From a checkpoint of a small transformer trained on Wikipedia.
Size: 15 layers, width 320, 2 heads of 64, vocabulary 8192, 19.7M parameters.
Architecture: untied embeddings, normalized queries and keys.
Training: a variant of Adam for these matrices, 676M tokens.
Each number is 128 + 24 x the weight over its row's rms, rounded and kept within 0 to 255. Layers, rows and columns count from 0. Numbers have three digits each. The size before them is the row's rms in percent of the matrix's.

# layer 11 MLP gate, 832x320, rms 0.108, rows 130-187, columns 80-159
098:099160083103172118123122129094137132126170110098132133123137086117144071156054086151139131160112130148165093133149133165123081172080143136156126138118107123139192109152114114175095121155104140141097154152102090105146134178121137140128129160
100:142145152123112101143113092130114130143103125191104119127112110084097115110123114107128152142117124163158147159077099099127134095111139152082102155139138101135155132144118131161086102117096146149147117124138114133133146139158111082109121125
098:139147117157169095163127072120130120135153093071147148086115124120100112139142122144136129162145114115104123157138119136130149124106142085134134072086147132127129162151108152159145131113133123123188098137146124155119109134151113112106137129
097:122158136123123126144150164090165102150160144149124074114166152138186151123119114118144143094142160096145094102171161155137145103149099134133139127123136153130112114126111138156118111127141095136150133105104111116179170121125078089107093098
096:109063088175143125105155138148145104173106145164088160085186176133148157147138090151154123109089144111121140141132107125118152113122130121160080153104111120088155122153134097147149128131147116151109126123112107084169094130083076132139141109
094:137129107133119174130124109095114120177134134087083126127147117146154115141115119149121104126098137143112117119137138142182125115130119082183149128154131128079150150135085144131129144133126116135125135153102090110105126130146134088160137149
100:130126108120126085091131108102127137121076168146128120089102138117197145136131093105115147143136124153116131141131138145156127115096098136136122154137132161137126145118119099132137114115112121136115148162158144140161137113125103167152136124
097:116134105137149117146125114108117140094113130108117141156143131126149139111151130108123132162158088193140140126141108140136146126166139151145146161098169140154120098155118140112162136129159092145066148148065133101108154151126123060136160083
087:120151169132111112115142094151153123129114150121118123134161138094120142134123132114156161157131106129089170132095108118135138129195111128149166160087090136136115092133140120123110178131152134130118087092141138113136133151157123126107116156
095:118188116118130126168133172126155111149132162155109123113126118114132129121096119143125173095145081104088094134095157143165105134151129116127132123183090124090177117151119157158081099110120145129167147120096134104136121119119132128173164122
105:139137088155162105159142128129140104170132112125127149145144148162083125116122125196126122111119128120096115155136178126133141129186123147139110109136111126146168168129120163109118067123120117101140143152141070108129113125134115109122129123
099:123145114128098100130137102061125087151124128133152129113124118146108125105133136138102081111110124146122124170107085137149120156157105115165157127141181098112176123092144143123133136116124101142125103116101126179159140100080092145138127076
104:139117112168148110115120127126148152093117115117111137125167100123132138151114097089108164127119092106165080149140083120156166160163164137131102141126113117135149138167162106115117058113143155123157148183120140090133146127187127134167156140
101:154109126125178178148191124109153149145099163129108122170135142133136124103135132127153137094155121130080095147155086123145087090138167179141146128120156133118129152143123131132141156113141121182157113159135136158109144101160105136138134141
103:084085129159138102122159162150166111101142118178132166061147146082141113101122090170148131159130146134146081149134141133169151130104155116102140112129129096159114141170110157131184119110108151092130141166154110163100113144163134075098137163
103:084144132114133127078128105129112152125061090141105070159131143102138094091127149133077104112164138096131142103126143138095131144143179125101141149113153160121162143153128149170092107127124156118118126120104147088136127084110126082191120068
091:137128119086098152150129164125129148126117111158147152126163112093147143123126115084111151099145161119092133156108093128150091122125133139091102141087130148096135122163082113133080067107165151150147095110143122109142149110161129119110110144
095:126127113113120179123132087095136118133124120141149097091116121103156109146100134118114147116120130109121105186129144152119108120139144127134090171155112138105205139115138134133161076126150136109104146126184131152076108142071158156105112133
098:118145154126124113134170100104106168118148074087096100101145123098118110149151136099078108156126133112151134158095119161138110149139146096183158166138143174142155111097118109123100131109152119120106124140146124168104098126144137089124145124
093:125129110122108160135156144092113142154148130096145142152123103123128173066147170104147088116152130098119119133112126130142091119127140110148157126113132163130183159133119108118168109113142132110125127148154121134124122132123131106136118162
095:123116118155142134127138113083106156120122118110141103103121135105108129165057154127096155095158119115138107151150168135133139144123074157134128136113118126137154139137158082177144092072084147136135094131128111141126143146127143149155132135
103:144095120146157100149134118116132115161120144109113104108139127119134101136125093138125136129160127112163153137157139119114130148093154134172132152142146133155159127080078114199104124119156159126150175143169110154151168151126126069134127130
105:113084130180136128102168167122172161128104119150116160085164157147121100115131128179128135120109126131109116156157150110161143108131134145142168134140108148158172159140125127140114113129150125103149131134154083122132154115135081133145152070
097:084093095123134077097107120154151133106146117127109150109140124133123121106101089114099127104133090121105101122097125146161126099138146164136149095119076147170140101141155096139139137130098144122147170125119141135170094129142136121132149128
100:093152127116135114099179100098137170110149132102142120118132098162151134107131145122141130153098133154137126117123145120132109133142104112116141138107081120194135123116115152146099105135137137082156112148143165122120138159168120148112181092
103:161137126125139133114154116143127132158136140108140131135110127128100139140105127131154140113140124149122102103124166148164122085167152127096157119100122105120140108151139136132134142112092112109148128164132153157135153126155121112127128114
105:147122129116140200092124112135107091119158128120097132090155103120169138128059131130118102097133129080148115134128147146146125164129159084151091179129124115128124122133132158171123086092160132129169142155152112112146114174141122115112110120
100:113105120086138124116090119126130165174107101141070118086115134104096154124146106112093114072149129135102101147101122123132129146108087125117165162096145095187154111117136119120128141130130123141130109139114141083139173117123132144154154141
100:146125144122168141087151121132116146160160118133159117142075120162122107121123109148139163121099119111157134159083131123171113109140115095138118103115098141119132098125121116136140130136111141061139120150113132109125136157145087137141157130
103:110139135168159115143157115108117083114137134156101148126112065105070166082114119120091131142099103127109107134122113120131111107081121110110145137115131117120124113159172118173081131119134114109126103157160146127127131161130122117176096164
088:136108112155085116147118126119126159110108164119116121125101165123117140088141131092138139103147099133152145141154129118121116111108103133110108112105165100152143110122176146142175125120091112147131119157178127188170146099089113127136150124
104:102141122125140179142144092146157160065142099130125139125152125146129134103123105132114144148160095114174121101179106123140110120149152137088154168116130106116185163126109099145112087114120151088123163130164159126128122124092132126162155119
102:097113151128143085128124122114138108122100125148119148136119150090131102121159130111103110129142135166135114158127141127145137121123142101116155121132114117134143104130161124131113098093129135132123140146101113122160113124156124130113112139
098:085129127115176122130145123141116123172118084131110155110098133121123091166092131132070114129128123144101077136114152129117117115087131107134138140148129113176175123122128103174119124113109134117134135123094109096149148115093181156097144175
097:099100159114157158129121126126088120137123130096099157144124149123133108104110123106135183096180156101146108131102107084144091123121139155116120116133109197151134133124135124183102133127126084102165131130116107129137099143159147117139143154
102:102121117110152173124152094165140143115123121132128147121127148155202112120097085133154131099117135136124120166180114155134119153147147097130157121104153098165121132137116111112087132124120069149148160134199143146144160155132152104123145107
101:157090140110133152088122134146129139091117145116073117142133116130115105117146140150146131108137155140133093167097113154168122109149101179127120090145172128115138141118101159144108165127136098121102148112121098115147123116123131108116151163
101:081096120151146135106153119139104163137099137144115130093125090116142084107130127132107093121118110149120129109105140175124134127165126150158117131129110160101160144116100134164125129136150089123143101128089117127123138159124101134145119118
100:149168112124109182125129149158141106075176104125119124098161122144142106092092093103127181113148132121106095129109139114162097144136132125123114135144121175118152159107090120162112120089130130133214119128154161120138129121143098136101152140
098:091083098136126163181086143164128171125129145091111136103126174143134153148121128129117145088147152118130118120112143142104151126117154128130154089091115126130123108143120107140130132119146124127131076151171136146138116160143098130111105144
102:089114055119142118078143140122164151138107098134124114092079141165143134082090132153148118122072114133118095144135144143103122115092121125110130138119132133122111127102115131121156087122137096167170158122074114108091130147122122084137175128
096:101098142094137093155101091130142103119155168151147077101142151137138121126131104156135131109143138093135115138093141101130109137155145117178110127158158119155161133117113097162137124118132101118092123136173073111113121101122109115110121133
107:135128110148114110111148172086130093132139136118116126152132110108160111150101094151115125143108119121132150093074144152181123183120099112134154122126144147140130127137076131141109125106181125133136151136166099135113149149121146071153084110
101:113097133141138110089143124122146135135140160191101136115145132113158096106114090123146127127126135110151080172127115126182088122079136168121091106122145117115140116156118126131136114080102147141095133146129099131115120140167155113108145111
100:131110157148175135119124122104111096178126112161129111128151144109143083139125131128115126081140096127133097132087090120156128135117171139162164125135134149146144152120093092135146125099159122129156123133106112118152134101124168105140160137
103:138169124141136136111115068121151121150095117130120106171130073124139122133093104132123149152139148143109116135098125142141111135083082123137101141137107141134128152140114096145131163085129126072113118134125180117134089113141100136144125121
098:150117091113169107122153114118152138120162119127167131103143125135129145109111134122145079128108129135115062129148147161176089138111118159148133098129150171174164163134092139154100089137111134093168159134135151129123141085142132106148125150
095:135130127152165101119137099138142166138115121114110117113145140101117145141116076107123101116140154097138146149154107139210113115101083172121141134130103119128138134134163115195123151142173084137101133146118116114145142101221117151149175127
100:088102135120146156140147162123182143085151105116145154127128142136154109103101110171122091119103115148126111157084133140128131133101126134176121100122100137142114153076158103155114097111111080114135155146120125131102119118117181132123123148
095:075111139092127092106100100156135157139105137134140127089116130106179129105153142104148104131113135145115146093117136112122097159149148120128107146159146121130139108135149125144170117088141071134121103125129107175106125105110171153110130109
098:173133159096105164158159146152128064117136153096162112098148108108144132121143118148126178134114110153098139144068178116119101128187120134112116118112103124111137084114110116108141134138111095115137084120129135137106124122093079168137112142
101:133112158143127100168135138116167158131135148121122137137177122085118108152166123126102145104121142140187101095100142100103114155132160122137177112125129173109131127103074118163135116102133091157078103146102132088141143119127120130127112098
104:194122106141157160125147144121162140111131156135158131133098129124158094122116144148101144063067122129107112135129172173148104139180128100171134154091108136083152105136114138143097166091136152085088114152109100141064191107169205159129145091
098:115115199113118111124092144089092136144124102159126125115119190139151126127108120091164126111120117126104122098145127148166118107089122127122165132142163138124127139139118092122116133105168164080117135139127096132145154119113117108090143145
097:064082137129168114152128153118124119102134108103099114123142131096116077171154124142132132134154112149146131127168152141114112158128119118169147146207151158138124144115119114155151125153079110105130137163146146126131149156124133117139139104
098:156138132116124169132083133104151144100107153131098122077131140122162137123121123135144128152157143154134120168133127141149088128124102077141119125174146141127194161150100146115111137096101089134102102116189123180163135126105145123141109123
098:130147122133143140161162152156135137132108087135125128081114124161120102121106127118118113087188117100148127159144102139145119105120136117122152140157133132119150064104129141155120133089108118152112135112097134079130138122094118083170143138
102:136139142134161135144118101137171184122097111134134141115120175114154143129099139130158173124144155120136109151136113123159120099103137180154140134152139147108156098138156130142152168136121103092132116143083106121143166105138145116108127110
# layer 11 MLP up, 832x320, rms 0.11, rows 130-187, columns 80-159
100:146138129140062119134137169181160095124165171089124112180129147166081184092152157146116144070105109133136155071169110086132124164160099151135175128123105141094106106110145180102130124107107095156141113142144150130174127117151121158131168121
097:154181099119123094124096058143133138120151098141149139138093148105144110146108143107121118110123141202127149166110125121084137131102094096108106136135156093147136135175118105162148121116135156129119166140119140143124140105115074101160141144
097:125117114142135114127104104160148113140148123107148125113112129139080151127149115131121140158104125107149099122139093113131130101137101116142140159119141150125129181105153170139160153123104144080173105125139130135126152116141100094135170159
095:125127154091148117110096116128141099134128151121108113129178137149100149136140104102178124134135151169120124127095085141103100154112121133149103140108157166148111089101137153117104148132118160208118140138147102123105138102137168129128127132
098:087109158152125105083127178120172088074120160126108139115146141124191172126135081146104128131111105131122134103119117147109136150104100102155121098071126168117147144136166130116139090136153092136102111124141129149129160103109074151156088132
090:141121074107148065127121093124138158135189147142143152124094092131082156143134123106118198140113143141131113137138111131094119126145129124057090144144163138122128130118120153147108142147134119119197150126141157126165118169126112128153125101
101:146164154159111171178107143122127141127116133106108144163172095154082103131128143175131144105124147116154115095092118134105134144154145142137153103127129113110146123159110140145107151137132104140144098081100158113104111127089140093075127137
095:100140110157133158149165126153161150123147107108150147136099131151103147154136122147120201158108139173119140129136146160093138126128065129121097129166151172088138103152111091126116139131118142127106106138110161154115110137178165127145128133
087:112119099102112109120141129133128113092110071115099103125079118096112099106143128151122108135114104132133124140165124147082148103101124113121104141142135159178143119132131100125117098121123127113144169137136116131144141150127138101126149116
091:131120149134127118135121124148119131088123131120129104105150128128129071152124076132146130100143143124122129145126151150099149158141116093138133147131130181140120105137149090144114123155159127143124109140135135153123106151146094147154154099
104:152143113081151146083106149149122153150071155147130137154109095134145165119128119100095121130148137072122119114141126095125124139100135167148155150155100131132166119119159088105138165115154125140113114115143133106166103136109121088148158134
095:128173105166144100152087131108110144124123158142119100135142134131086144145122141134136111140195137150107114203104134121143136098115111093176134112194119096133141121151184159135161131115154128152103204137149121185140154090092165175133110119
109:200166147146104156114121165093119174142133158113170104162076150121147145141130118167158121128110131129138202146102128082150088136114130141147139158096097160153148119172139166111138119105136122135088135147107109120151139111128110146118106112
106:124126129124108134146150163155103119101162158105133162147147126089111127124135104092094109121118133176136162113091093099105084139096111139095148099150112134126127095180135129115111116126113140130130085148109061140133131149113128118143147101
110:157112126102125163110114117100127130150099102096118099175119109144119186162147178121135136146110104126136159116145138113122114102160113143132150195114135133113135128126114149124111115132136126153147105140086112107142153103095096152133098102
100:123090085146139106103128127110132131120129118148126150152153121121115133139100136133094150103158147171107140113117136102122145148149108083149108160101174131158168114138128157174122089145155135124164106134132097132160158109117123129180171122
090:150152166126113099142119156120091112136108177136125113070105142105129097145085161132152137146125117129153082054167145148104133153124159111126131112188095107164105122118154131108176138138094108074106119085122153109115130154118122177083120125
093:104100131127115140136132088110123151146127132135109118119135138148073140112123140101118121145168144145130176120127130129104118152146117107150124131130121141125145109117127159122124126136165117163105112125174137148147164134157137148155129110
097:131099124134149116064130149157147086145132157146106139115187175104131131100149125122107126086115165136105113125097109119154085158171123131149149122163116148126140122067111159123152150116142103112124127128156099087116136154139126154150141131
092:140113112133101141101144167133105130121147127086106117148168098117080125094164131127111128200150160163106148138120110112134126123148162155151142110109136095146129177136117150097170180111110105168134117113107140120156105161125158082099134084
097:114124108129109133140127110081138123112149085133145090124124114117130142124112172092104117087152108123133100181125157167108149103117109179126128131114104125126164141124119128155130086079124152120134097127109121175132116116101100137131147143
109:132130139102154193126146070156160135105131121133147193157123111143095140133129154141124124118120138133134143124144108121150112113129160097116082141112121106107142098124144096091112116141110074117170143115095147086107162137187113137145153167
103:116115173100133144158150102099058135132145107140129099146104090117114171124077129073132116110157149117136136125133130125151144120113104139116117110160161138127089068123162122132157141114128119156108070128129138115125134153134157153129101136
093:134137158115132160129097108125103103137119108153166165151124159107134154133116148159127171119114084128124156133159166135131141112153130070118090180119152118127120162135109129093144104130146131109133086140117128099096133114163128128124155129
099:147160082154149149176116098150169103143101152131143138131136117108142134155109096151173102151131137127133113136136093154107117113082129162139087163102145154128104108126127106173121119132127132145175151116094142155100112129146165093113119142
111:141145145132113132109109128117111109093112103161129123177165136120123101100114101149154122157124172117141104136128112103114152157130107098117111159181124113104133138134116137118114108118164134139120154090143149107109160121098169145150104124
106:120117129099101135118114132098106097135139118119113093098099138103174117106121129100116139137145112148137154138100159113119170120123119100097135126130080103139154139168103119130128125123111138102107083165154165131130122182139134126131106113
101:153147151113108137121118119137129068124143079146097134139160139115125143110120158152157134069109084099141138106135146118139131163135137128131078095099127138138133125119129103126100080120103110114117127121129168116123154141119108123109107142
099:144150161184088150134162139103171154121096160132144079099133154116144102139146156162151107096116118150106119156162102134170136181145099082101161121121073131096103147091085128154121130129140142098111105126111076091122130106136166128121137131
108:124163141103149106117114113143144126116127124127136149156121146099127138126125133131168175140145114104138155165122138113182102139140130160091163124137108139128110133119153122104132125129159063169101157126136133105148141092171149108110104152
089:135112119121112145132134123096122121163106094103091092136147138122102174085146129139146129064146150154128133141136088133108158102175126140136179083113133108153154149108098146111169142117148111159142139148141120152134130105116164120131138093
102:161113137138136121099126143166087111150118113118145123123116096084113106142156125138114075136114167129152137139144138125137157112118139090118120127150150106144137150154133119166141130147170159088120106145137097109153158113168111120123147134
107:112170106136146122182149090116142151103165108136122146135157146098135121107166130102067111141111127104099123139091153120136128129140090125145109133151160140149120133093089132105133141113114159081116127132107125130089134168125158109141130098
098:129103105154069112132122129089172157110149114131123125159130152119099157065152111121143157153120128152157159123155127101134107099169113147135136106142120141142093154125119143083127088141123139133134087157142143170100089145157065142165147080
093:131126122109155093118133146110109134095141153133130115111152096098136121173098135148100110149116130139119111080165143170132136118129108147123104166132190135142134137126126113097119127134089152120092119115139147128130124165117117111105078152
101:172138118131122137124107118111143105138154147132107153089134075077149127151123109113123144127137122074131144145133115130116134110116153142153162123065120132130151154111144121127106117116151136150134103130094139106120124156133113149118145137
097:124123152078148151142114097088130108142144113124133123142120121155157134123136111066139127174111130103131123147139090145145135076103157163086144111143186095123121159136132070147158156110111128101113155140081130109138134140110158163138195124
101:112110113119155114140152161116108164137134137129163110127127147094136148169119111133129168163144122129119111124108144153129123118141169152130109130137116110136121091135123162148101119129117143165123155122089115118167113116151145097121178122
101:148109125163130108101091164093131116097112121105095132140139129106117135179118127140139129142170100153131160077122095144124134129139106129135149118080125174178130140160153128110070126160072120146115111084142138151144154092122086171151123127
095:127099091115144122155162131105168123169142110121168117149130159150137127138121118111117147125137160108122111124120115142110148148120141159159152131109134191119137145117111092126150104115184100101127114133168105081095121093103143117098139145
102:075139143105121122115129135151171119112138140146132099106096175133138130111131144129164145118125121127126138134120108168103086100115147097163144109148115149132108155141098108128142158130136070129126111104138118143124115133126106132107106130
093:157091103127123149148088179110148120177137101111150108116103122099169145151085116152132133162151102129115116092177134115086142128125134074086117122092127121123125121124143141127097140142127069137101135118127101073140151136103153131096138152
109:111114092136131148140134156107145138161135164143082129177123112108161124158121093150128112146126152120085114125108150151209127156088124117137146111135113152117127128145074133058139099117159097140108146136118104133116156147121117112142110119
100:080111141143132152138128054136112173108142158134167136104079126114110130111139106100126136149133123138133127113138128131101097170124146144133151141162123142111164100132096154138123108133145106157129122130138101104140111120085114154156143161
107:115093119140122149099145172168159126102124104105104130145117161137111125125132096124115131167109079133131110121135149117140120148126114134098140123104102121124119102080126113116134137127125181170113088109139178143108115131146123179151145141
107:123134150128126156153130078100153082115158140111138118109130128101121104143146153143165118096123132137122135125123163133111152156098106135139101127085154154107125143115171107162081140169136141149111102130165101127158159144119106113090133197
102:132102134098118144102121132147127140142150124123114137108124106167136104101140120119164126159114142100132123107091122168157161132167152140109143125154130124103126152107148133131123105107162147117140199116141124126103111123146132156167107140
095:135111087117120121099117128140103140098151134134097159108138131161128178128102138137133094178131126155111136139122125121079126138135083131119117120117127169166105095178126115105102142135138161124115154100124116136150142124131145115129131136
101:108130133115146132127098159164146098142129102147091067116081135161115135129144134102152123117166182123111089105127138101101135119109135137121071117114129133113107119147113130118187134130102125123093120109082123128135121120091088097104133131
092:146139128155140109120141136148138104146123087134132129151083146091134071142134149111088112125103152102141108112174158126187091122089106098109134150111093140150111151151122110158111124134132120150133136100178156145149108109124122110102122105
097:115159129160119165150145152148140109158146175103116096105152117115114146114146127132052160108133108130062147152078129107113153136148110131150085119128093154142164088109083152128120071115077151136117092134134131134138111108068107177121132090
102:096121116153112110146125143069142183115141212150116085147146141116097153157134126124158122149105121134165116122108104107125137135117146054143136102129137127101134132098090132143116105093154097143092114152109133114141083115134142094139081119
110:144106067126136101145098160189104115082158137104142159171125100167125143135101145158128141156139134171149094127133164121106103158143137113100159172135136166095174100126117105143145110115143140168127149125107097102172117138153156102110139140
097:111105125148125129060110128100128122133117173156087161140115105151205144121090121140110087103096108113150111123134168095125103141135170123123116169149137084099133154150091131123165136121128132126131129118172112126103097131089128117151140103
097:127136120125143143164179139121163105113186110137165119078140153121144129155133113130140118150124131115147145161138107178154136104101144165154135099110164137152135137102144158111099154139072133110151106130099120148127154118082153110099143079
099:132089163105120159129167104112094118174153116119152148096116170095145117103124111096155100081123116108144093121113165166130119163095144079110112144131101095150149105101083131169112155136127132088163112130114096177111122134103167160120071156
100:135127171148136113091064082125102126133116083141093162138115118130138146142138144096084119085141146162119109135104152086108112188142041105119131135186147133125163159146126112143150127121156181139111114125119098143093114117141139153118126116
102:116154115114144114104115104134176121181192124150078101150151122169122142128104114112081149141093145138180144179122170135097130123114125083165121120072104110127105084167158160120116168140154133155122152125131207113100131113089128097129135141
# layer 11 MLP down (transposed), 832x320, rms 0.103, rows 130-186, columns 80-159
094:121123098127132109096146108154110181128126154128122131172134135138107158141123114208130114174157144142194119099152108111146114086126118121139110158116102118103129102144128144149121104024110148115121134184129122136129151114146152094146129064
101:101100141126108170115138180118131134125111117070143119101132107129172156100125092135155116148127120093126118102124106159154102112117130106159163123092137180111158157116129147117154121128111091154123114112107133075103146149110159165144124126
100:115112139157143166113101113114097144134148118172109144140144118128168113138147117125091141109174108116112144149127147113160138145101141132143147109161131142153143098144123112106062123146107154138086160088094138126179145108118116090140095198
095:124093122138113089136152122131115120122114138150182162160116136106103132150116155144129145114076138115148124105070123147127149091103158111112123129173110135130134160170169141146159096131168096110122130127092170119085113205145153124099151181
097:104157112150175148082103145147178162131123165127129139103127129132119121172144122148141097131182148166122130112182134099139163135145125117080145085118119070144107140118128129110133141186136121071111092075135145136122153139109116123093096082
089:136160137137092137100124125138131122100111127136129117118128080117109119134115117124105100152133111155136132120130139135171112112107141140144117121123119102124098132089135165139092094234144113143180124166086121153123120091146107112149135129
100:103130112123134137142188141130111139116101157143109108108102128137116140138136161127148105107175125159128123119104121118108145147114129098113104171103144164165160120122120120126137140110123130118117147160124126131126117139116137167133130145
096:177124159117110137095099089136113083111102139141097143092113102112164114140114117096160086114062120146128132150136156147087156101086135122103077136064088123119163101117163121120097102156127140135128120086122127146130158146131132158105137076
094:145163186112101139148115110153150118156125164132141133124139139117116165141159116121146138135146150117122140142131144137150118157187088121165153135116120094106110092107141142151094156144165120120088102150131119130117096116183114143110151018
099:110127125139106141148128126171153119149133135169113132112119137142082122133136131138119154103129097137128131150158168077119130144088121121113162121140130121141104108118117092117112136178113106110155135140173107142129119129120119138091136005
104:128130120144148095115120167109098178137084139136141116115111082135171184145069107124134135124120159106129149136140183122149153116131103100197129151109127117166132169171122153131143097133104134068150147122111114110088154120180103149148114097
099:105115145129139177122145133127124112117108164119132133136171105146116106134136134112150159135150120114144081094139152106134153128101176160053092132089101153145122121138111124119152134162129102140146102134143136090148097118169078109093074091
109:184137095086144143119173117131091096180106099163094116155098111113159093104137137129123145102148148138121123145148135131144109108089123163126126140103148145115104147143102070110125094139121125132094100156140125133128106141141107142130138104
101:112145119134144122134143166126161115113152140157155143133105144152132164147077102131139139135103126139130137183131141158138094114083151130146162138150115104137130119093111162116117097146106093115127146135130126133162159129127122138163122147
106:120138150146146136148153121106136105091139160110119124156135172098120178115118131167099142148133125163136100135147138141141095093122151154148168092135105157161133162164101132126160127146152077147162097132074131101112119131169116124110118092
093:178168177141107153145125148175111117116120115086136147124086147148155174142117111106154151128114122136134107166131130149112098153144150158059111110133125125108131141117084082104106142212111089119086112087149108100153089185157125130094119101
112:124121128123135147138139107121159136171150122128141136170118127126125125111116140107123125145092145101138142157035099122170136140155122111112138168092134145115142132130099123157077147125165127139134142118135127105144135128132124085165131255
092:160170121151062121148176142127146150105142150123137140131131145105172121113150101152135151113119108126125112132144137141125130154098119124136118126119105104091108133095103093123124176132111133127099125141132151102117119104116140112126123115
092:131115114114151136156130144140162158104144106096172095172131087098152128130147150152106099150118168134168143114113148119134160085134155103174133129128143131156114129088064142107147143066112087139113147189163166156133117092126128138092140087
094:160129156146151121145119126142126125108111116149133113108135168144178128167075131141110110079096127104151118125099133131140106113135143121132137118159122137101147146106133138144103097138132148075131133153124136090106132132145103131127138222
099:144118140171160124149116127142105113139115119114129155124081100146145135133108113117136169095035132150163149146111133127106122123118160151129124137142107105144123152135134145134127118131174162113107128116088142083143086108165113153117138169
103:155139113117150145141118151144137185173131127133159150192073150092137147092107193129115135110130138095144129150123118133115066145160131084151179137103165128146146096123127133095111122157136072090131132117105132088159164075116128083113120146
093:094139089144150117137153138136161137121135163151149124147087112156120121130112157143092163097162133138115133109086159123126120139137082122100152115122131127090126115124126167129157126037093094152103159112155158129109094118114103155123148122
098:137073102079132136121156131171126123135125119122124115132127116126105090125128165136130112139131150089109126092210142098121124125157145145134157114133057136155150100166136115127122107113116190153146188166149123120139139109120108103136132066
095:154104119054110141128123139115111102097126111154092107080109124107094115124119098140139130085149114151105128146160120125126105115127107176131144110166162086151129140115150127117143135070091111104119137135135125086128104105090148126118132071
108:090131119129093123127120178112087100149086120126132127143146156117172145123090140149122130130137078133143121145121149106072130109127130080135089137123113109150121093128132116112135117109111105157132113092123138114134169146143145127161118145
108:156128150167124094137119143174174144118131123158055116108125119125101104078087116153149109100078084177166130098119139141060121107182150131142153121117169120120089112160145084107134137109148130147117121164110132120106090120120112154178117177
099:125143093111125137148124098100132148064131147151113151118134139142136102124142140056162137163118144105125133146099119106145143142145154148101112142147156129157087158117135157146126151061094157150132135088113130145128093144162140103132148189
098:162138108145161126126120085088171144133169086169139133162139136097137123176131085101140111120088134138069119110137117168103153133136126130151127159102162135113114132130096094108119132161117164121130145147087123160133114133094133101093147126
103:083137117125132120131130136100127126133125141118166155131124140123062120121138108118138121130133192126146127134134100152113108175140086071137081111136146122154114127115113135164129124145166123120112127090159144165128163097136179106155126118
088:128161137115207120177151145145125122117153150144172135101099090139104090152056105145117082100132153138103090106111140143154127109095125141109123131153132119121118106150156078142106119149129135086150148144097141070123099145120116125146119175
101:133134109138125141115156132154128176122134147119141140116168142141121137127113078108142102163173125140102090122089087080140128118140131099139100121109145132133141154119134136129149078098165138139113154202127116112116135135120122129144104095
103:112167151122104106098121112132110151137106161133136107113124092115126098098138137100134138124131100107150171099128106115142130095133131172153090110102102122106150134114157124116119114149170133165153095165119153118120122106127130112133144119
101:125132101088098105138150098145086171091120165102138173117111140115148150124143118168119113136208148122128123168168106143112104144123078127142095169103124151121168144100143140152086097120134161103124160155131086130114155123133135152160143044
094:090123134136164137113117087196151154149126108147103152182094165128088129124116125115136140091145137135130110139169144128085123074139151113108177082121102172115127148127130158124120177098092089139113127193157124131131093141152153132118165080
102:079073131088174152103118119169118094052157092139178102162104123137130149095124112158168108096143197163162111134168121126169146144123149103137095159143155123082148123130140119127156151122089130099156107129096143131126133155142119124132104127
099:159135130175106125137158130115142131144142149146139161162090109095139138127102120078093117146122182201135113129111133134107101152098128122144107153137144169130134151117121124150122110115128171137161103152185162153131161085141071148135119186
100:096109161123092156145109122121135120164117147096131091157118083163075121138103154139132168123150137111130121164109152126130120107120131108144130099126113130122175134133110087118133138179130099126195120177113115139138152147173119104108128170
105:116113118081131145139143102148122111169188115112153141101119133137104105076138133130066152111137115127111112166154131159135117149131125117147084120159129164105117141140077141154127173133178135105167149117075124159077121140117128096058098134
097:121134169133130101107103071157104150099166164127106144122127073121114152196118121102155130118161095171130131164112123120127104091119124110100132136139092106149148087133175154150128122148132115135143157162087114187092119157160099153174138140
097:131147143139132110123123103111087138118118117126092081159122146097149106125106179152130122110124107097101178130133179107181131106148105180106154146116121170150150125056138053093130111122137127139104068076099142119130135113133122159139112157
092:115158130128124103102175102114124150129178151111118194127068126150096157098111164166092120091136132134133157141116116125155093153163108091121123086147128147146118165116127127089144138143106108163115128179157085139093155165097144125121166113
108:135117154113126090099121101112132177175118103157134139199131189102093130147155132129161169109114122143141139121132081107077158152138131120150163151133110083113139077099107117139141128103149129055130141139105101159137105137139157098106107132
102:168104131170121128112135148126140121121118100118162135129145116123137116175136120151168104095127133143104081123134103100138134121143128130115145120135182110147101123141115192123139131124129141128110120124168158113136127122149150127103146100
106:168117090130142153133120126174152182124127099154119150087127154109191153140115129118155151142156145133125116135189115109138125137128113122149110162142103115173118153149147167145125123136119121125156137089154127142145104104139144122113168080
106:091113124121145132129186128128132143069100156139141164169135142128082084104154149134148131110111154089130093105154110141131133133175137119122070168115133127135117191108145170186133094140086163122130163102141149142140118152138151128121155068
099:162146119117109133136105161107126172158143174160151116102109128148126092144092101122118124113141138167128140098119157120109146154131125099131123109114110127138104145105132138108108106099114138141143100179169063157134151111128126134149155124
092:094140182137133100122107127122165141125127112131105112145113114110132094133126104135099120131174128092163141127117135114123144149117124132144175134154130076133094126133141179148157135167141116158168088099103150062109132115119130141176155159
101:119116124102160133141172127119132132161084129153089175115113115168194127160099130124120132134112125144103142157124098123122101133131136114140117132119157165173117184140117085161108149129121124145150130148158099116155157132097129147114101123
093:128144145128125133105130169140100158166149123116098170133116117138132177119144153154114153160088086138125128132142124130095122136122120136139093123079158099116127138087145125131165142185120102150108118152131147146096123175139140133118163130
092:103100094114155091135125115117137176160116075138113143133090118163145104140161140135163086134147155121147108127162122154132113155088119119132183094149181134131130202144147121111141162129188153153155151156127114133120177139163142105152150158
099:147071119172117091150102068091094083115135132113103092160149118153120127141125161155142161096094109163148090097129132177128128128153147171132134121125129127127146122168144127088130124096097122122146125120117162150173152135149107127118110176
111:124148131110139123094115132108123127128194170087146128103121157130107102135151089131082153152152111116150110127092141130120141134087174111118148133138101133145127146075096083152130137147180107133130173131145168141153137139121145124142155133
098:116139112137119127156155106200129150141140108121166140142167081150127116143148160150161142153192143117147162169123099142116112161129106157142156139107110118153140109131122146124117127097134108118129112184140157102106157134093126126160144119
099:150175169140160088154100133146121142092111110122147127142154148136159158068135154117160105115122077137104141142187140114117096144128113080157097139157122120129157128100124122155157107174102115133089118140142088094132137104151141139116125090
100:154112104186123070105140163115165157094139141121098111129132125160142136130121150120105104141119128137161122107108154113129127114135109125101127056156153091135130142106106151123184125137110094112107123158131169161142154133151128104145119174
102:136142117148085132157162151125102121137114133149143084137148118138138118095143097145133123104111126079139113158158118113142100132103166116087128134117091113115131078106104145153133152133171113115106115147097139093154145097103091117149140101